Weights of a small GPT-style language model, trained from scratch on English Wikipedia: vocabulary 736, normalized queries and keys.
Each number is 200 + 30 x the weight over the matrix's rms, rounded and kept within 0 to 999. Layers, rows and columns count from 0.

# o: layer 4 attention output (transposed), 512x256, rms 0.321, rows 187-192, columns 0-255
# v: layer 4 attention value, 512x256, rms 0.356, rows 188-193, columns 0-255
o187,227,215,227,226,239,170,138,250,205,207,187,173,194,182,181,192,228,207,174,196,216,224,201,239,191,220,193,242,211,176,202,167,188,211,193,240,215,180,169,163,226,156,205,215,194,228,200,149,206,244,182,171,276,155,183,116,197,220,222,148,250,222,205,197,222,144,196,238,141,215,253,219,215,176,173,248,212,189,170,232,131,216,169,185,219,195,221,221,177,149,167,268,233,255,180,202,169,219,215,124,174,176,117,172,206,209,215,197,197,180,195,182,186,208,204,179,244,174,174,202,199,201,206,191,205,222,187,186,196,198,131,223,231,210,170,176,188,130,174,246,178,192,166,158,167,177,213,210,164,144,183,192,209,234,222,150,178,188,249,223,191,239,226,218,251,227,242,211,234,154,251,168,175,194,212,189,226,189,192,193,212,209,239,221,175,197,201,203,200,249,270,204,152,194,190,206,181,241,177,163,195,171,238,215,201,195,160,139,174,220,205,253,247,189,173,241,190,232,237,228,178,193,143,180,173,154,211,215,223,222,187,223,246,223,231,211,209,196,155,160,220,205,196,218,238,169,209,185,183,229,174,205,214,196,163,224
v188,152,226,224,222,169,225,249,132,233,182,215,239,239,184,235,164,198,219,151,125,192,228,200,163,104,233,250,180,240,204,191,230,199,185,212,218,219,217,165,141,156,231,246,224,212,159,163,221,169,234,220,203,188,183,201,237,136,185,165,181,199,152,162,177,108,177,190,144,241,209,150,206,251,196,224,184,203,204,189,226,221,219,254,177,236,226,168,107,202,196,208,182,200,220,175,151,172,175,225,131,202,199,208,171,136,220,144,211,210,235,216,231,188,189,165,182,190,210,158,156,179,210,246,201,156,239,176,153,222,252,158,215,216,155,205,241,171,227,193,170,172,199,175,204,157,201,255,184,183,196,244,165,151,203,190,231,217,233,185,168,152,174,133,174,193,192,187,203,186,216,210,224,208,192,158,194,255,133,214,216,168,173,197,166,162,167,214,206,193,189,203,216,205,170,210,216,176,225,226,210,186,207,234,132,297,180,165,209,218,174,258,255,168,261,176,187,231,172,180,220,146,273,176,225,145,233,169,116,241,201,197,202,226,204,237,205,194,197,288,146,190,220,216,229,229,183,197,239,159,210,222,193,218,247,219,176
o188,234,225,151,191,238,207,175,192,221,171,178,147,178,201,225,195,205,168,212,183,238,147,261,171,247,189,220,270,151,254,279,185,189,211,209,204,233,164,170,222,211,162,216,259,241,214,201,241,246,179,162,224,205,215,199,216,220,167,181,202,181,236,170,230,244,199,202,260,188,191,220,162,234,229,227,167,215,207,210,185,227,207,199,203,190,194,232,139,226,202,166,173,169,209,181,246,232,145,199,228,255,212,233,254,161,185,206,162,205,175,208,176,172,176,162,208,188,192,168,250,146,201,206,196,237,145,190,212,177,180,131,235,253,239,201,172,204,188,167,215,204,209,185,246,271,189,212,229,228,174,222,178,243,250,210,209,164,216,240,154,189,208,243,193,229,148,181,202,219,206,225,213,187,196,179,250,139,240,166,225,164,225,257,197,207,177,178,256,143,224,189,182,148,210,188,176,272,184,197,192,191,247,223,187,221,193,162,225,183,239,205,171,218,221,175,230,202,275,250,142,188,200,243,208,158,202,190,172,182,205,228,196,206,202,244,140,175,138,126,208,172,203,215,226,158,244,179,163,226,154,258,227,137,160,210,254
v189,228,189,226,164,186,247,207,177,196,222,158,215,203,176,185,186,185,271,190,222,198,176,151,184,212,174,259,200,214,175,245,247,258,211,203,186,190,225,198,196,256,166,219,188,246,225,184,206,191,189,211,257,117,163,188,230,210,175,194,248,267,213,174,191,159,201,179,234,205,183,211,156,233,160,154,171,164,233,192,246,234,192,229,266,218,256,188,182,205,235,238,205,200,219,208,205,165,215,225,151,186,240,195,243,223,172,148,230,180,203,222,241,154,201,206,186,224,221,181,214,200,191,157,214,201,190,243,185,218,238,230,233,180,202,208,183,218,223,191,250,176,235,165,201,163,178,249,240,155,185,206,206,209,180,185,216,215,238,213,171,183,197,264,168,198,186,260,224,204,181,193,203,198,204,216,220,201,228,218,215,160,213,189,223,191,170,134,187,162,211,219,212,222,215,193,210,187,182,192,225,207,217,174,195,196,183,224,215,201,201,178,196,184,183,150,219,143,196,189,195,207,180,136,209,193,211,184,240,177,180,185,258,209,201,154,217,186,139,144,203,143,184,238,169,200,198,211,252,215,204,229,158,243,279,176,198
o189,248,177,189,230,212,172,172,192,177,220,246,182,201,214,168,231,156,221,174,181,204,190,198,168,208,249,224,245,196,157,243,209,208,209,148,207,187,183,234,230,178,190,177,208,204,163,179,202,167,195,196,198,251,213,220,177,186,239,170,194,138,234,198,187,177,214,214,184,273,220,214,313,194,258,222,125,204,197,163,230,206,188,174,211,199,242,177,178,217,227,182,200,196,242,177,224,144,221,186,206,158,176,184,189,185,182,224,150,201,203,222,192,192,245,215,223,149,184,216,199,229,158,220,208,223,151,200,219,143,216,219,232,191,183,246,174,169,196,214,215,194,197,155,210,241,157,170,190,194,199,195,231,160,211,222,189,228,187,177,225,200,177,207,248,190,206,135,227,214,198,183,142,177,209,215,222,246,148,190,239,239,182,227,223,154,211,191,219,199,159,209,187,202,241,224,213,177,203,179,219,205,155,215,192,169,208,198,212,227,227,175,188,162,259,155,227,237,200,233,181,173,221,189,180,207,181,187,182,196,178,198,184,231,177,180,194,212,233,186,194,234,173,234,188,158,266,228,209,135,163,189,166,140,202,241,210
v190,218,201,211,142,201,200,184,253,290,205,218,191,212,234,195,93,199,181,224,233,200,199,219,218,190,179,229,197,220,181,225,142,236,232,196,111,201,195,160,243,150,173,225,216,220,209,224,172,216,153,187,207,228,157,231,221,172,172,220,242,239,163,205,194,179,136,203,259,192,236,237,125,212,220,216,165,241,229,255,145,217,207,231,222,261,129,132,231,211,234,181,203,164,166,241,158,288,176,286,210,241,190,226,214,250,180,205,223,241,196,245,192,208,188,212,206,135,181,172,191,178,175,222,201,226,208,212,191,248,200,262,189,208,154,177,167,223,214,197,175,193,243,251,197,147,206,193,177,201,225,173,220,206,226,239,254,235,215,160,202,161,240,226,184,176,209,170,182,200,276,184,197,163,188,203,203,222,190,211,211,226,257,228,121,212,216,178,162,204,193,192,194,226,211,133,199,169,221,136,210,200,186,155,198,241,175,211,226,205,230,185,170,179,155,175,188,238,191,143,177,202,183,222,218,163,259,180,202,263,207,183,219,183,230,185,200,185,220,225,283,210,170,153,208,192,172,174,141,188,298,194,203,227,293,206,186
o190,233,207,237,236,220,283,249,188,167,211,215,234,211,199,252,194,200,197,230,227,182,218,194,215,215,262,182,219,222,177,248,264,191,129,208,239,173,180,258,231,152,157,246,215,171,166,200,224,218,214,219,193,206,234,167,198,252,215,232,206,190,150,196,196,145,204,234,187,213,206,245,314,205,214,206,203,204,198,306,212,250,230,213,203,134,184,242,183,205,239,210,205,233,244,226,250,209,212,207,121,194,206,193,195,152,199,197,259,214,244,226,237,217,174,186,167,219,202,257,266,183,223,208,198,209,264,162,206,165,223,165,179,198,221,202,194,172,162,212,227,175,193,264,184,172,249,173,189,223,252,229,195,215,202,205,191,211,199,247,168,209,198,256,172,217,163,219,189,246,194,179,210,159,244,238,192,180,175,168,191,180,219,105,241,169,178,160,239,220,192,218,173,156,167,177,189,161,225,206,190,212,184,191,204,176,198,164,181,146,278,151,161,180,195,224,223,196,199,166,148,206,219,179,191,163,189,211,255,188,210,187,211,190,253,288,168,233,200,232,204,150,209,197,223,162,248,150,195,226,219,210,173,210,171,256,228
v191,203,250,235,156,270,186,204,165,182,213,265,196,168,203,198,158,185,165,241,200,143,143,139,216,227,257,257,221,149,268,143,137,190,206,183,255,208,175,223,184,168,166,237,238,228,127,189,251,203,223,236,211,244,207,126,216,221,200,191,192,179,196,183,222,252,155,180,195,147,188,207,130,170,202,208,253,220,210,261,191,163,174,192,146,188,137,163,198,215,189,181,203,159,141,188,240,203,175,213,221,159,188,237,230,204,132,184,221,205,210,175,209,255,214,131,168,214,213,234,211,148,247,204,192,215,291,264,170,172,194,199,228,190,217,209,210,215,201,183,216,202,217,210,198,181,213,161,201,150,194,211,161,180,160,247,222,159,151,258,153,178,252,173,214,166,180,196,200,175,248,207,122,247,245,186,167,178,208,199,203,186,251,236,166,229,246,178,186,188,155,199,164,221,190,225,157,209,174,275,164,167,231,189,234,211,156,162,260,183,239,221,190,173,156,215,210,121,231,195,195,178,234,207,253,193,201,242,191,180,207,224,209,217,282,163,218,250,178,180,217,149,173,247,260,192,203,190,223,122,182,248,204,208,162,176,191
o191,190,233,268,299,201,167,223,192,230,174,122,203,207,191,178,225,227,213,201,303,190,237,201,192,218,180,191,201,207,179,178,226,204,188,197,229,180,225,225,177,207,241,193,169,131,225,202,199,154,207,176,269,227,209,210,195,177,143,227,289,189,237,197,159,224,226,171,153,235,225,204,200,214,258,196,148,152,255,198,171,198,199,217,192,169,255,182,192,230,184,235,189,207,206,223,200,170,168,210,211,249,209,201,203,183,203,188,229,135,216,240,186,189,205,190,189,180,140,265,259,192,196,224,239,212,223,156,224,189,138,158,254,157,211,208,235,200,239,252,198,179,178,191,204,266,236,211,178,154,211,160,178,207,184,188,254,178,276,160,177,191,173,183,199,156,215,206,171,197,229,230,280,192,132,183,230,235,156,189,169,201,200,162,155,183,171,133,200,196,235,183,216,250,215,201,184,212,148,204,170,128,208,203,228,168,166,187,230,231,220,323,216,223,183,193,190,239,202,162,244,195,195,223,243,173,132,196,213,207,184,211,145,220,232,201,170,219,192,211,176,253,219,183,201,179,215,252,201,237,202,196,199,153,182,200,234
v192,189,195,229,191,102,212,174,159,193,206,131,236,191,229,213,221,213,190,139,218,217,209,189,217,249,207,231,223,240,185,235,232,177,133,202,146,215,251,191,152,170,228,190,142,186,214,190,222,200,195,198,187,174,125,159,224,229,208,212,162,194,257,181,204,197,216,178,180,135,174,227,171,197,253,226,214,204,177,188,248,212,234,241,211,267,230,212,207,253,228,177,191,168,210,164,192,208,261,213,184,247,173,222,184,255,215,207,191,241,213,240,210,123,193,197,159,197,155,236,188,166,239,226,205,194,195,164,177,191,218,147,199,208,129,181,152,138,207,174,190,202,180,230,225,139,218,236,188,156,238,162,140,161,238,191,218,233,204,200,192,222,248,210,222,164,177,157,170,162,176,242,159,149,234,196,208,233,214,181,160,220,187,143,173,177,183,236,201,208,182,170,214,218,187,157,222,164,204,217,171,206,225,200,176,257,210,161,211,167,227,152,206,194,197,208,205,253,173,164,162,199,226,162,175,123,177,194,155,201,234,187,244,207,205,217,233,260,166,205,162,204,229,190,166,225,219,201,188,176,205,225,201,247,211,172,182
o192,247,286,182,252,218,201,172,243,224,174,176,164,205,215,169,156,164,199,215,195,190,246,225,215,197,193,236,155,171,252,219,224,213,183,185,173,202,177,199,198,157,177,160,199,234,163,145,193,233,243,220,208,217,170,168,156,154,183,194,275,198,171,213,221,188,220,203,241,202,221,216,190,208,222,149,181,205,205,218,182,197,248,162,186,153,175,179,227,238,184,188,206,259,226,219,232,256,153,200,221,152,187,223,193,227,208,208,165,187,181,215,204,222,179,201,205,179,262,184,184,217,163,191,199,155,185,213,234,232,225,193,202,255,177,223,154,290,196,147,251,203,249,154,172,201,218,218,188,184,154,199,207,175,200,270,198,191,191,195,175,219,217,184,179,220,154,195,209,181,193,199,177,234,189,248,191,235,166,172,202,218,240,202,176,172,192,163,234,153,240,232,153,177,182,190,190,194,213,189,128,239,225,225,174,220,205,183,200,185,190,216,183,202,162,203,205,252,229,218,188,258,178,185,179,207,261,202,254,241,109,180,206,184,228,256,197,241,196,229,192,163,179,177,213,174,197,202,190,215,193,183,200,195,155,275,174
v193,183,238,203,191,148,232,201,135,191,182,127,198,197,227,196,203,212,236,270,203,216,223,144,185,122,166,237,244,200,199,245,223,246,116,176,227,184,185,214,228,85,210,148,219,202,207,250,216,207,202,221,197,144,166,198,230,188,180,206,186,126,219,206,202,267,168,202,203,210,174,123,217,213,176,243,147,211,196,196,242,177,205,238,255,231,167,191,274,193,143,157,219,228,193,176,241,212,181,215,229,224,192,160,227,181,152,218,215,256,198,191,200,167,220,192,161,207,219,188,165,183,265,221,248,155,220,174,140,217,196,158,238,161,207,175,185,205,157,155,222,205,174,211,203,161,179,255,234,197,234,206,187,222,132,190,188,222,193,198,166,170,188,195,153,237,211,217,230,247,164,190,231,157,187,225,163,235,187,203,203,229,208,190,155,242,215,180,215,201,156,233,225,170,219,157,189,164,200,191,215,230,170,235,226,163,127,235,241,210,162,196,243,172,236,180,180,229,237,235,194,201,187,185,221,196,155,240,179,224,166,192,193,225,195,178,173,171,178,225,181,245,211,238,237,191,236,210,228,214,198,234,185,204,209,214,179